From a checkpoint of a small transformer trained on Wikipedia: biases.
Each number is 128 + 24 x the weight over its row's rms, rounded and kept within 0 to 255. Layers, rows and columns count from 0. Numbers have three digits each. The size before them is the row's rms in percent of the matrix's.

# layer 6 attention value, 128x128, rms 0.126, rows 98-127, columns 0-127
092:139134117132122115147094072098138131142171129131147123108110103123103107137111115130091111125179155180152109121180150138163083094154143185135105121113136140143127117141111121148119107128119176153128081123154162102118149089165177131160093111143132128084157097105097130106116157117140073089103117131121121135134137114119137119108135158145135118101104135128132125164100114179155145136120
103:111128129102127118134131092111143124108154120134142170108102144126129130123128080148058136105125150169138095144164166101180122096159132133127115111130084137134170135097135077149098080146196165153144136104134183107136120156120139124124110125166142117146133136117125163130126130128130132098103092123097143111153153124105123156106135146156110137104096081142151116150122168130162114134093
107:152186130148119100135115115098131159132156142140124174136098114137111156165110116115128120110120126137113133179132140149181116123166124149147127159136112114150100106145123157093121119141137170148098107081146160145126121131122180126168044103101108136122148085089122111106108122124146116115162107140131092121072149112131123112120124127134124120108125131150132119131097170173159110177115
084:153134110133146112121147112143114127147107107176105137139152151142131197147159146104169130135098147049100082142064128159122172150138127102114124152153100129113100115121141151050138108104139110133123141119105077143132166125082122128113130146083125122148124122150151100134148122139124140163103113141147117131079145131119117125154118103140122136135123151130110119107158158174123113147133
120:103105125097109115158128115118125095116147130142118167109183120100118143187134131131149117101180142149129135091168142133145112129137136092135070126130166152119140146148099061145130099116124152145125111142150155122130096087135170130158194117134168119164140144118120126093097137158117109159142140111118156113089119130120104150135117090101122163122145119137127155123124112132142188095110
116:121150148120115096128136132097132122098128143108142161126100120114128116168133070155062137103140132192145154135194128110114095144129154154153120125121104124161167152128123078149105113123138144152123130131121186140113041128116149133147104127168133123156119102116113150117096128153117114110177120136096147104129127125146142146110109129116115179120159097139127150122107139102135141146097
103:126117090134118143127135093167142098138193129121132102112139150143129147129125130124126151132137139129140133091131159130121122102107176134110121113143130151126116132146124180111120085173127122100144121108111102099119177090158161107078173125072108147093140142144076136121129150104133111128105135148131133166124130108093129136122128196102147079121133146146147128147083148172153150078122
098:098104102130125120162106159131130143160166123135111116112152125123099106127104172129129132125150149123134138070115138154204164084129106112147112127100185130101123107125109123179134084137105134111145117145155143085116174099181127125136153118131151142150171135144123112101129145116150103103098157105135128125107113128097099165110106130156123141135092179121130110141141111143173131089150
099:124158130123117107134107132071132150122146157094158126115110111135109119108097103134113133131150116166144175144175125105181090082125111144163140119136109134140155124149144092152139135111124150170117100124135153121127091136088157134170130116161135132117116127122119199152086144133128088136191125115110137125100148139157144108112163100094080143118115094123114135124085115101136135172108
103:095124124103115136115138152129124129107137134090143145114098137123130126144153105145059138094112122169132165139193109091116131126121152124110114098136144111137164174135122118153111105157156134125123155143114133139122083078138123126148154145122127139150096147118097138106118141148124162105144143122126146133158104129129139169099098183124124150131161086145160151126096074068144161068106
106:142176128143127114117149138123130147112136127145140169124076119123127152144139087122081139116091122141117130175121119126125106158141155182140129130131095102164100112131113154094130141113155163148122138081130139163129104122112146131157063133091088143144118082107103143153111107112112160116162103156147097146093125113161145091106174172108149128096157131146139131120082135108114116175130
115:137127125130145136090146059104134146125105131111165137135089140159119162116168137123105131113115134124134152175162121103128097125157120128116123131154080158101161093132159138097114134183156147170113153108105108164121133129069171128122139138134110143113097140129120150130153109095114157113135099118116157146094152118141145115112178162112119134098103089139122124127093100135144146199115
099:125142103100129145139135090120143143119126110170132157147140141136125143144147162127118100136092170057103096167119145117202174082148091094120110152148126130113130100095128107113142113146162173164127147120113114118138163166099149137148169110136125140133120159129147134122135124118140139136111114108124131124107132118131108127139134095155122114104072088125121089129115192173151103149101
094:113074125099133158118101112111130125109104111132139102134106138119115105111118161149103138137139141122155106096144120090137151103143082091116130124114130151110166125088139070182139140134124095117142127170156119104130174139126114136124199142190137113144117173174134155132155147143111116126132134099085177125151118142144156143133126090151120162128095074105122124132129107147101154136135
088:156163135147128107164116152133126127147120115168096150130121142127139142157110138102160108149132128106108092118072146180118171148119138125155146158112106100151102113125113136089142109114095133095129112120128139117127175170145099122130064127112138131142152108139161109127130114152141123124134116142147087117108140158122123121157092093153149112124144180117112099115164211172101083129118
100:142128139143128132140116165125110123151120113158075117134188116117149137138103156116178125171125121095124092098049137156115173123116074107157164141102155124118121121118128110129135138139087085102117127164140118118139167146127088133124134120150136112153151129157157096134140147140131101162130136120137110123129139136105113126163123087141118145152110152114117105115175181171084096106149
104:129151123122121170124153152148126112107120109133135115131049128119136128139127100142053145122080144097134110160108099085137152148136150131140113147134136090182135170117117128137151105104129102099153163147116107103130140123161071127121144157110091149147108126155097119126138110148113160099142119151136123144152098134125160135109106159179155146114139112127140125107121144135061137095085
118:143125107146147144114131105138147142139134132134154090132057130128124137095134122115126139141105138101132102156099134120121094130126131140127129139131071152109120094132131178101136156121132094129126144126118099152111205124089110125104119170103076136101142136157115122138174106099118168104109103136118142169122153141134163107121198170139145116098096127113125105119090133135091145184144
087:157163142108129147124131123108126143121110101144120197132120112137127179146134153124158117132103124081090070178076117135152160130159088092127110151125121109149136103090113108106151131121145155128099126123136118120146145164079141126173154130126126119186126131147146112140111110151125123192138120116132091117081116114131120121149150089137105128142136114130141113108143173161104082148112
108:130123148142124117146083123116119126157154141116116099152163089097108102110081156126201108155195127126122119100107130169146113113114089109157118120113172138117108115151105114132144154089077113147109072141158105107132140104140148129141167115133151130122172120137135139121115161142130067181133175120132122101094142127113110117143138094118120136154141133120121140147144100160142147119156
097:127096143167128147118120121131112116139128134083115075148154104119118080087108158142175137146172117123163162099126132154106089128112135129137141107133172130094139124146121163161121140115064109097140108163121101082130135113183123124109166117113141122117158138140114129120125155128138078144110175134134136143158120134096125134137134148135107125162096182107124127161148073124126129087154
120:146080103150168160107140078146133136139108126105143058139127133165141131085139191122142127138131126076137142123124139122071113134134134153080145130134125158092124110143168191087111154153123133135135120102120083144135146138137140127081156124116122124071120117119126121141166134090128147116079130121144140136138131113132133124121152147106128070115111150116129131150145070118140129139143
091:112108102133108093164131160150129129137135130176097187098158123102124122171122087123143126110149131133111083100097152161166127135107162131161146144119150124166090111136086101137147130104107177135174122101146151125128141114160139122133091119105152119129144091104150113123100123136149106100118105157152083120110130153124098147141109114132154110159145176116125113132132206132141130095133
113:137121105108136132126150097132141119110143123154168147115087147146119157144172103114095137091092140138121099155162126084137107133150150154111083116159070137151118121126124141097140114134203151163133156087127110158132140107094149125121137167108099142124095134115122135136143108119113177110118097126134151153090133117148152108111146156089149114102154077147155152117080136116122146170106
088:102093116115128155103144088130131130122156141125161101107129143151115120099135142130080152107121145171149150121198145096144107081146121151107109090140120141109171142120142125147109100166171161149139136110129124108127117126141159122111178129149138124111120161122102148127123150098116121102102130098090170157157115101117139130085165170117089107115091081131144135146100086119162161133114
088:090161121133113157102135097130138137116164155133136141110156107127127121118102092111125132153132122152136161104126173123149082113104155177106146088146148140111117092137141132118113123140129184160139146093124151151129105102107165117098082125107141147108122120091101139139120114078150169129082112138139135149148129119128125087117179194113129115117129129140146136148068113124179140146174
118:140176150165104104132090127126130152134137145104110152142149090103109108124114107111175106134162103138128171149134118164141085149135133135165124119129166107127082105164089159124130148087091146136093092134137141121150090100146172129150091110108150144152152084107127129134084108123130107162144160142147083109084131122118122103120162170139123131133172155125126146120131106134153117169149
106:112125155132128127137110169120124151123133125075126108125088117129123084053103115142101149150155121160134179144130093124154132112123113128158145112093142111129163142111119111174125131132112075098122131196114142081142105155160078135135143130185135140171133132168122151138107137143111104108147183101111133121163112139112138137108145134140113156150142125113130125135152091084118105108121
100:115172112129122140117123109118120107135119120164122168141196107100131126176118153108168081132146114107130056112123144147145137126134095129130132120132195107133096100132128089136150170104107168163116091095182125130136144107108174136161099109124155118105132129103140122141112125131144120180130100145142102127122121118134116094176133099145128121145122137129103106135129154194121127139136
128:122126142114110101147117191119129145117131117142100171124110137131120140153129132133133131115127132117112129130081099131174175130132111095162132138105128112143132130087090076152142118113148091100132132174136131102131141125143073128153166149139135140196144123165147127124129117173134113107165161108118128103091105146132124164121084094135111197133168117104139127105167151124094108098114
# layer 6 attention output (transposed), 128x128, rms 0.131, rows 98-127, columns 0-127
095:096115103139114123109158138163095128123136079063128100149103146127150136143183140131138143091075182125117150155133137144105143170126090098110124125125141106073137092098149142110132122153146128117111166164146092101129128131129136128122113144115091167152143118111171135110104128102143124126147134135154156118169140136126104154168132105134136169161095094153123107132141134060133129118150
097:140108101155117121122163132128143129126141100085155113169093117124127111130123182112111121097089169088123142141163117132129158135095089103093137104115168109085154116136175162124112140140124138137086124169146088119147161121118129149144116115091126185103118091120146135137145163104136114118158107135177115136146108092121111093149162129139131130132122118130127152166127064135152152127175
105:088092123137157117136158126166104154123132109107143129097147110128127120104164121089134122084080144135167129123124167119137149114106124122094098100139135138121129107127175120115122161145131125128115160141128142100103130098114068113117137152106104128121146167149136158158133165108155095143126144126118146113165132163125116164171125090137164165166101118100149095150119128071153162063146
084:114132148110164148139102146144143133122117172169136133092173117107123116108108078110145136128145050187170128114127133110138126070083158141160106109141125125168138155149143098145142153121103087132128117094105166132071116147123110132133145116118160093134139139122119123188123117133108130115120132132072118092146143140141152117069107136122162131124112134116135139130132138142111158104141
114:150119123153132122098130146128124115114141117097105096143124147139159091127142086117141125131127147084120120125086150155075114123087108162120123141113096140129134125091133205128118158088155094137119108165117072130144159166180092146125091139111127154148136139116140125166165152076160161116151113126137110129132131105155136123133166139122116127140112093143117112166128138104145105191116
105:113102121149116127131155122110156129139153082098148119129112134148121107127142201112122130116119190045113114118109138133126138120106117127108137134118158140116114109104143164125095140134148152139103113152163082122179173101133081132116113138095109174109105125148139126115158176117125114140138124130158110134095096119125117108173172127150088130137126111095146123180112110104159098139131
108:114124167115090115116119122153121142116118130102137121150119109070139119130158093131126114111121125179115133156145087125129126167165096108121121134137111105105159127147099104164138163116150119141130150164123094109111116180090122120186106113150173128130155149093163131134071077135113138142109132119134162102167167164134113147137112111155142158131096114147100133104162130116088123179139
089:159135102138117134102132131145082122119117146097067116137140146130140127142173096132122094107096120136117127149123103137100135170151119133124128116128068151106153121127142152146178150115123147103150149125104106122119105179140172153136135131151121112121147125105129172140115090071149152109127121117146124175174150098142113150119145133082133101138140121175078076109132145089095131160149
101:145125099121128111147140128140107144142118102079127122114113136143147105152140187131133135101080186075107127112138153138126153160112116117074130114091154121104145115100166152073097113141160156156130151152158101141164145094165110122109080147115073158138119104156107132127159154118132116176132130127157117135142117148111132125152130125124110145150138127141140112166105102095152095090105
096:134108147138095108132149106098143107109144092129145144184131121130146137147104179137112128139132178101097104129119120136105138147166106129114139162127113151125138127143111152146074138088169153148114089162125058100203145123117097123114114101115145156108115118130148129108115162116129112137116122103152127113107127085146122126152160126137101125089114127117125150163111129134151086203118
099:090099162149148113141151091129147126127121125142143133123125120122111155102124161084113133092114140148169130108144158117168150102150133118122131122139168139119144114133130110139107140138132125131117128139134130110144136062080074086114112138127108123124135159152148130119121191183145075167103149143132153076160123167126120148143116103148130149141101108076158135147106135089141144064116
102:138126128118123115153129139149157135140122102137154137144139097115150152148097138137121145111112132144141123113142146111132156119095107083098122101101183085118148138159164116128113109121148131165123132138158104115127147083160105076116096113116128143155091077118118109177090156175107104137111155141157139073151113129117144113133121111159156173087089145138158168161126095119141102076117
100:170120099139144103130125160149138143091112156130136135108157110122124139119096080106121140096111100177143138130152133134130144115093106119100099094100117109131160137158197140123123153113117099138128123113116156123095126136161121125123121139104140144131120101106123118194146149118141126092155137121123141116172121101118146086084134151117192128133111122173140141145119069144140194080144
100:186167089131094140116118139105144109113143152145117138130114127141137149157100156153123154143121128111098143148131123118106109154094100139133147098087134116102145141127157156120142097115117157145150117100134115166134140156176182150115093129118114163124096039110133123114137125142111165097155103110160107138122118106122114069102160169100107104122152142186122146134132108151130107140116
086:104122139128168165113101133138105150140125151141150130070149125128100097092146113118146127138125100142152139118117121121150127090121161137163115114152122157145089111126137118126156156164073112107124126080108197140089108143096124149154168152127141112101148173122141171131148113092135110111136136132086107158132153146117111127090126131104144115173146117101139089101123143127117188104175
089:117142105116159149135092148116118138125117179147101122085126138133103091100147094135149120150149092140136144122118120115134104111110161159145131113152095120143088136120128110125162144134087131107154141073107175159102101171156176178136158138132131100122129140128119153122151085103138157102142104124092096170111138150143135107087134145094139080143178146130121091091135137145103161128151
102:129124148144107131124144090086183108069140159187170173127157129116088157130088201140115165139138123138115119113129117119139132117177128136167143134130145154115136115143122123158120162128106126142139088095095142119152122144079098119115129116119161143072122112112170123096127146141104097113118123109134144109109148122143110088138152167107113105111109095143135160130099118141136158148137
111:107145151108112138144130113148133109131129149155150149127144116119129155138128151166116169118130116175161135137156142101160142116148117101156142104114175082097158129147139076135153090139116140148146131117138135133109105102126154069131084106140123116138106085096145121134063105190105103132105162158131132079152143165110111133109099119139165144132112137130153155113131130137109120055126
087:135109112130170119144136134123133136087101171171148136103156135131122123105087100090154141143129084146166137104135158131123129088057124149116107086123116141148130141171182122112124150134100110129128118084096181133112128136167091138110138144123120123122122138107135123155162162124154125108156112104097122130156132144133151095094125139097152126143125119127171124150097099141146192074124
098:129147115106144125121126140141078143121134140109081095097111176147164109145180074134158113136120121116124128141100149146099115147095143168120120144117081120132133122087134127097143116131153138110161172124112129136097105176169169153115105160149087089161144157118130119123131086097134170126140116124117135161146132171127133149126097128106107116178159113152102078120131150099106123137108
097:125150127087121125122116113125096122152123114134103115139120173131153131147168099169132108162141129115089133124106097138104113166158126121143121148155095133131116130113093118130160109145151146118157158118129121127133089160147173129125140112170121089136133136104119102085095044110103178134136119113125148167117141137148144162154105127129104113114148130180104102075161156120085117179118
114:136151152113113118128119139154133135153103113141107136151133103100133174142113076156142109141147093192096138125162104122139129137141107096135112140131143091143136145148094090140150082126141122112128161129146152122077111105116159083144145110145143091171122111135110106140093089179096130135092147151129164100141133143119148153128079122155136166088102159154106156085159142143110100135120
095:110124121162136131094103126136114114155127128078139110132111152149137090100160095107135133135107152137157126167115130150120105102159140131168136138164106155104103101118104151132156149132099086098104127133118142112137119138100090128136136158125123117119168199130131164127156137081182117142150130138093099159148175105121126133107128105099150111176144106107104081101145142089120166135175
098:129118157154112125133146117139164117109123133138147139152128096104128161135089146107116167111106118155153114134160147125133138119114102109118141118094173123107177134155140127156095124112142101155106098172142105110130157098100092094142075117113142169137133096121159121158108190162120088130120147146143128053158134126115126121119113121141143167119075111111151174174112113121154110106116
089:142123114134096099138147129131137119117111094087122125191103113105145159154124147158107128110105148124081130138171115128112149186135067096086120116114154090092173130147140141135100103125166144154116134182161081108160137117138144141142099104124127173143118069115132115129104127132131126137134130118180142109146125098136129116136131125151130160099101126169114164146138097133130088148115
088:105121145137125095151122134150126124152129095065095084177100136113147136127163113129096098076109157154144114148145117140150161149166118079089151126138141079111160143088094120119122116141153115126124144178147086105144128101111125102149109125161101123145161162140139134115096137167156096162134141160146153112146130133120130155166104073168161128115121145116118128128127130123115131094111
119:088104140111163117129139097144079128136127114117117094112116167152145129133176110123135098125119127101163110111080163152122138115127156141114117137153095157143119130099133120100129137166158117120146154142117132112121115110141095119107129157164080079153140199135124109100112134114151124156111134141118168151139118160144136190179098081122113128158133122118137082139116162087118151092104
107:142141101113120139137142093084106117115112129152126131129103141152132132167119195160122115148125150067090106113126109142130139176139134135116135133122115152119108122141149138113131112144130203129147127109130129141173131139148180157114144112148102110100083102111121120058136111114129139140134105120167132200107110112133102123141147156087073094120170143156114116126107109137117111149140
107:118125107135140111127095162155114144128134133089125110125130164141135129096145052113155156120112122165161179153105166132106102102111145127124118118134097106138124128076119132094120123128126053113134146108103149122114103145158111133090134181127104150169172168132133131140156142115165135114166136118088129120138133155135154117108115109136173120152136113123146097108124142111131190087108
114:148133102136160156116128117091128105099118182171126147106145131148134109141115172123120123142126116097127103110103138133113111114098147171146139123120097186135110127144166159138140159119090168120138100104108145148157133169144110171128118132116121108088100135103140156129161157083144134104147108109112095171128146091140109098096170160065106083149158125134116114141088137131127142148146
# layer 6 MLP up, 384x128, rms 0.12, rows 0-24, columns 0-127
147:091087158148136157140153153144110164112134126116116120110176106170132118105132096103141143121079163129140106142062128109106104113103152130119174106127099146105146102128172142169123142085139106121076150122098105086115132151117133161156172141138134138120157112148095133135135155071138120113149162115129129106128114115082138103143166130166115111133117133085133146148157123126127169111134
104:175099103100130145140111150147122148157115133146141166118133091188107105129092108092159123121113138140155127130129149140141162118063122106150168080087072117118127135101168112106128095090105135135093108113143132142116131138149171153106121154150115132101137074146127146156155121145143151108163111082128113122125116142135157098116170086098135102100124123132139134128124155162158135109144
108:102120144102139122117146131143114116150123100138139129160140186139153158132135097131157116115080096175159130163105135079117144121089133119107153115121096139115179163130100133180119107135126137142124141126079102088108102167122120160141114148123122133151165088145127136105139125103125111177145079103125107160125139155082138098144096143085109135076160156097103146122135147141121152111128
094:103140119152133151060133152135122151089127092147110110133156110140123137099143134139116083124146136107168136154124117111125133095092144169147139091129157124079096115113179165094147118122112141066140137110161128119125142145155140163131187127104161133141148151154083137114128127090147137106153095125102123167114109116114119136120148149136109082107135176119104121114163127133135149090167
073:110144142125131134102111117124119118123107139138119145074164150177109127134125114091141119154137094142131145114046112124132127106141165158147107137149105117130093108140083125108148164083111128124133154073090128146129102142118076117091149155155122079129147176126110122128117130143139149158137169122113117136086131195129140146148133138133141105140174170114114107101130138153133171115119
114:101126113127110140146167180121108149103131139112111152127149143143154142149131100126100128133079134131092192132110114100108115142116134148146131144128115161083117091078170127123134125124176167122104169065116132162126111138109145139128127137087090114146151104102132151129116147135136145094147051119139132150140118114169145125155179125151121097120130141125103108149170108117151128117164
095:129085117127126131170126088123135157101148095130104075130156093134090125095133137087102125143133132115120160155121131110161131104090108124134126138139098132133129122107181101144189167111117106129096144097147079129119129109115088134163125133140158133126179139132136133129129142159141153132124125101110145094087114124150147119128119123152163124150144119100150165145152102119091207099171
110:098116159156096129131124104126143095119123125117154111129180107153139096075108137111175118137139112138131109121147146077159118134154133113122136128140138128078117150132123107141153163068152091141112133136089128093168140110106103128156108133170162099073167133150102129104149121120107145165116126139106164134120112168148111188138109117096126127136089131121096147150097174098144143129117
088:102178126137154125144139119087167139154130151111094121121140130160137151143130149127116146158131135168111065143152103111160095130082125116185189153073097182129175154140121144154103114138157117129109105131146129100156136134097116134125094146113090123138114066131140114110136134140120140103125082137120085123145158145122126150113127115088140142087141130100136129144133124105121091146126
100:107095119156113126128122129176143135092119051105136093116166124148102145110154094127099088099098174088120124146093144141124116114131124104141139102123156111112119109123187177130140144153147143131126168092140120141115114113143141125133129163162108133170126108146137123085139107146129134116123108126144118112098113139119136155175163109187146110120142155112103121153183127127164175143134
097:107126156115143116135158129112122154106155139143138133097162117140103123102126109112153115139107081173134106138059142142180173111129118146126135141152113116163115111109158116139132190082139158157064150119100132117073097131099125160147105099128152137144161128126132122107112140104126115142165121129099128111129114148123109103145133123163092071116145190096144113130155133138117158115116
129:155107136145117088145162143111159134124119083141137133155121119138131161097129163115128123097118117137132117136108177097170130151072095105115166126094139130125154152121167137109110141080155136125084094142119066119135171101128135136135117093098130153122130109138098119115107152153112100152145123132138137067125082134113151094164125138132145138125096168106138166186106133117162142105115
102:121139106111111152145115149192133131148121121093120074112104138153097121156187115143138102113120143139126154118124131173146126102142123101139163071114138114107141112083122133104156138141125144133124186124120132130149112137123150170083143137131102129149135117131144157100105150080131121135186159084143101137153093121106133109143128072092151106122149116141142106105144115114111177084147
082:106108106132133160111142089128118160143101106151125078135137146186129122076184152093138139107109121119143115142097096135105098142100103104114131127152171135107135095136128134161149119063119176133106165107144105127149117101106160149138128121098162164119167071106161141122128141131096111122128134130140102108094099122121142151173143100157160138116146155119135140149164130122144156108153
096:133126102118094134141118139121153140131118095128137137161118090131109128095151128117128113104107120083135174146115088093132110119147107121115106108151114104138140081139170143124112163089183162159108173120134078126124120133123153140111142107118157143153115113116128161112132122105120181095187118133167118103118078141133126125173208110146160097105147138137146118141138104147112108096135
108:138129085115099155099124132169141109113157168128088137116153131124113135170156073128142135133150129161144134112117162127111122102133115118156139140104137089139133109122160116116176118102102120114134135117125113096104114154184179132101111166122106133175139137059135130128110114122094105133168103114159100116139136119117134109146137133069108120079138148165141113126158111137107162167174
107:152123099138127112134138144127142114111139139095096156120158116132122136161167095116094092153145121133134162180119117112144149104065103124131131111082093129119156140173172150131132152074131128133139127130119122144109117118127139134145175104112176146115124119114112139135126135105128173108174117126121089140090083121149130064127180142106137070087110149153130131119175124152126109121116
086:099105122157137133119135153104167127112159146148128125118112160134136112099133105144143123108160156132115109149099106120106160091075103144138109110120126084151168110146142126107163152081120112115121141118157140145088187161130122152129118117091190137146151135113143134103138148090146150083128082097147101105151112107145137086098118140142134132128152102098098134134125105180112094171159
098:109103118143133166148147137131143129098155129109099105114153106117109134129170112161100116155107171165118138158105096127143146130117093109176153121084158094107127151133154126124180144138115121098142127118150123106087097141159179124121158118107174117095164118102152136114124118105113135066160090113132127106128089094156129078136137109145114112137108128156116156147173118093171135126140
103:144137129147127128107160150135172136122134098147134141100116127185104149144159111114115113102077135131129121171130138114103107164143133169144121150111094091135116144120158148091137171123156146137105165094122150164104096129134141127142109094083118174112093109117085175140149112131117184070147150149140113132083106115113122139133161149152148109070146148149139125111140117115134130093116
100:092105112143164106109142149148140211115140070124128115114124096129099153112142165112112112144102124164134149140103141096141154095101110086131135093126097143126120136135160160070126149167143153129167159087129163147116124108149144141141154133154125148118130064118087120080136164144164111159138147102145135146103119137134136098127133133137153128153121147092134116131099119103155106107129
122:079119150145125161111147144164122149094197109140143111135136128133099109067164147102109126120084132136121174181107118104109093127150169160123126115142125085109112137104096117106129164113122109105071148113122127136158155162077141162155147112141124129111150135126103168111134133132147109115143125143099107105076119126155136139124139104131156110110154123103132128121108177126098169121127
113:153116114136123158123154130124148151093137148139140168137196105139113131129108074107151091138132124137149156121111142097126116128064097122139102128088107146100133115123160080132143149107137153134108133112151105128097132115158138123119123145068139137176090107145103121163116107144106150095151105117130102093140139128134160104110171142126131095112133173107169146151192108141166147125127
092:168117097120132114121105121125140144105135147139095103155172163152107118093137131121131104166119133129134123163144123130135141131132152154116135117118100136164123148117152089107128177059153165120149105089146103122154149108150183125102133139103168112113094094090119171127102130119118162113132112114135175109097105134132108137126171131082161092103124159109126160165155105150160131134170
096:130119121152113123128146179123143133122119138125099125099117133118122099120177090135121122144155128096164081122126119146081121134073152165133116117155091144111126126124106133105132170133153158136129136083133129104073118143148146122100116107132139095138109116120123108146109104110149181119168089121140136079117110136160145118110154150087113074122180126131148147114192156098088127161115
# layer 6 MLP down (transposed), 384x128, rms 0.115, rows 0-23, columns 0-127
197:094184150117146151082134128140153109125137134097164119129116156085128170116145106130096150143093142154135148188146122087079135163142130146102114133103070109119152126106155104104124155138151080138108176127138137135120087145120107133129121107145066139117111128166107144150154155119119116133131086154111133151170128135124134106131084146147165161137100121122141116104114143096098112124149
091:091109137122150130108171088139115120149116120133173103168106153096136124078143130114106139132139157092115092117138109158101118138162128104117108131157151129114140120170116090154122174129161098103095142159133057111145162127109128143138148085125124108128143190126160115111098129151124145147092126139142174119139132110125139177154128127163111134130106088071149102095106125111128132148131
108:139123131130138146153151099116079091161135110169141106146156143123117132143191146109100107139132102106127131121147127126086139126148139166111068080149131122113137121153117100127135128128143134060138109124140071136149127115148113100157129120160153157163149134135097095102149130154150129148083159131138109137150117119177128132113107106130094150110114173111130153104180172104096113115157
088:116117116139144121171126123122107112132103154148107060133088132140130115119116163132124167100098105096103133121174090109179143159128138120119101112151177128157122129165102135144143162104144105105150114119145095187132097123092081133154171162152112147117087162119153124161130128129138135115105168104096119135127150139156132144108138118139133151100138126127124149160128078107097156081136
076:167126136141119122127144130116153131138171129102098100179111097126158137121115135148122171110117133150108114154177132092133118153143095119113148155099147120111149137130137157133122101113142139129088124186154125122152159118122187130157103113096163171115120046109125160130150112141107134123095100123134136084163112078121114122128126136107122126115109076103118144158088161134112103158156
109:140160120132146140111139137149172122150084121122122149093091128159143131148115110112157143136141135108137107077147126170137122148137112157193100179129143106106111098108085094115150133091111124109113125161101129070123150149139109172093175150124088141077108157108151094131167106127134162123131167131105096136110147163120157105112142137103151140112114140132124131138111125130078135109149
098:130135146124119112101115144086147123144141146087130155157116060131137092097108112166141137120203120169088100126158114152122092138154142128139142122112097133105136142158128102138130098154134097139104095140122143121123116131105140109125126123128149108115123103140125145102155114133133121099104105170082135193135141114120140154173150136105114198137082155144117131138107124148171112153087
104:126130100109106137115165138148105127091115121157136131127127117127094196168119125117118098132127140134105134118116127107122071104113132147120101157154163160142123108129137168128103133155153148083144107109109114135115117149130144142101135138100109186163109162127162127144093151113158135092098146116129116151116142088123147115126128142183108121087147183133198091112180104134120115095132
091:128098143086107132133097104130106116128118110182159130144149115120151105122102098151126142099121088119156179122104152130095170096155114088130113101107180112129109121143137122121124170140125157150189120154140115121131115149127168145158136140130141115141140165112123107123133152105146108138101155103152157071144137133096137116135102154176090108089122063157111145116138176135120145142144
102:118130149139132108110124165141144099112069087155140094108139107083152150141124153152091130100077110109128147091134148149054129156096189129095148117108158114118118123141162160134087134118128106132116136092098134189122130138135132148183141164145122123142125157123096124114133103159117158112146127145103133133158134137125114132099127142119172126149116131142094157151107139094171136146132
089:166124109136143135127123112094130111090111138158125146119144150089135042129102105190088112124137111152144167058127109117144137154140162111124138132113145117135136141157165137140117140111117129122127114142109126164095173081122169140137174113161157144095134114139129110148127145136114167109124100111124154131156105135112158117127117144093102078147104107141138150108132105088131088153153
121:110171122099144156122119148130091141115145175126125102121096150160102100095157107123111111123159105128104134157106160125089099152141166142122121111140111112135077133102102077124120146083096147124122139109145139155108131134139147160165167145132168135093149153119091156111093098090111185132120157153135119126092101124107137136107141114135158112151160151158123132102139088124156100180136
104:126094118140137144142139102169102143159142161136153104180136101126109145105105124114131161126124111136113142137146141072109136136135178175117148097169167092103132152120093136149145122188125115107157075139138097120113099102152157156132126148131185113136125142108102150128094118157142109119075115125094153140096105106125113166107133103098116112120119123150132106155166099117134163096114
082:124115134115150102109157127121129107132114113101150140114109116128157191182105159114084103153119118151142146167146172115071121146120141125164108152113078107103150088160174124115086116156107145129127128125139131102124088137119123122114125159135149128141103162144127136154143136162121132150090133106092146123161102135156120103087081148114123193124092151163131135076126116137127112114120
096:157135149114133142104170134148130125119101101079142139124150109174145147127141093131131132110123100152128161156147117152094144095136124131113139156160082127111110128077086151103131121123096152091141148100121146143161155113141124155154101109091123112117072103141132123138125089147099136083160113159127095187165109137143146122141174126149112101170128086143123083122102151130147121168131
112:126138170151137089100070137163151125096089115142125136145101161140145086106091128157160146134115138096101126156105101144134124146098164157089146136126139123095097126114144185085160144126152100154103110071105158134140124147120127135107137106159115092138126112155094132135115114138134182120121102129154117126142122168107101128116143140146169122152126102160149136137102164107118138176094
107:118106114118093136133121103155153138150124144108112083136100115176147079106097137158115123113124096098134111105161142102139112145132144109157127121147171105105103173104123136136126144122084142158101166127130097099133124116112175134140150136130150102147130124117127171094140160112102151099112173105127142155173124103096111173139119156137142141163107112095137213136124109119139165099125
074:105125079147107100118144159117113154108168135113127145172165105114150139152107120132110115119122149137095104127130152113138113146163088131139118133117118134131107148145173131100164111164105124126179145139174100107132116120098110142148170158187109119103096102135140135163120116134151130142071175097106153101081136129121132092076159146108091145118090131116125138126168145114156129100112
097:148114100123120139125131112142142093119086126146148151177134075141129107114115125105142114122123090076133129097132111043146108159138145149154099135135142127138123124099164135121093135113092094148130148164092131122161137128146136143131130168131130110168144106114154118137136138181104151111095131126123121104182116168133111154111181155069144183141138119133103118110117159118117138101141
103:101141161106136156145099121171109132111130113154120152125150103091153098145111123130154097155114136156147179101074096173159119070093122088095162114117099139143147123142103113118115124120095130137157105165109120102122105161087140134143122135205156104156165140140146119137110108106137093135134125108137139143147171156141149104130107092141141151140147112084126112127133106131096119140157
096:148129173126149114120097124117120113149103136161167176101098190101149114153119145126088108149108153108119099137151129109120134157138131091092118077116123109128102155114099142125098161094141127132127115137150127115167103098102135154143104103155124147155151156125131117154103117110094123117106087172117111131083100099088139173127139145170157095116136143147106162119129170151089131168121
129:139120128078095120182152163132148123105148117120093156115127108128139148110097113156109103148178145151122117137098163098161126116106112079170179105106124162120160096104141128193122092169144110131120084138140130103134124166159160142124133151139163144130104111110154138130141164104107099149153122119088134100152118111133101087145121135103082127106121126132109168118152122149134153132116
109:110169137142099151125109136113116138143091109138150114134086167141114131171129133140093127141121098103141117135142171147129140133133167095123139092134156137121133133121087136149124096141124142103119157133106156109163139094126145128139167086166147148100130146159120136051130152098179145136085150134128144126144140134098089158170117141132126130123136105065111123132059127117172116135091
087:093128141132106143108092113141143155125156134100127163110096154070141126181117106125130140137125134138149101100114147140150136076141152159143126133163158143129120100115107148166145098184112090135118105112104132146122173129144110112091161120124112115158147150167168086125137131145112134115116071145149104097121131110118110134091119121152104136170154119106144163134099178143089108091158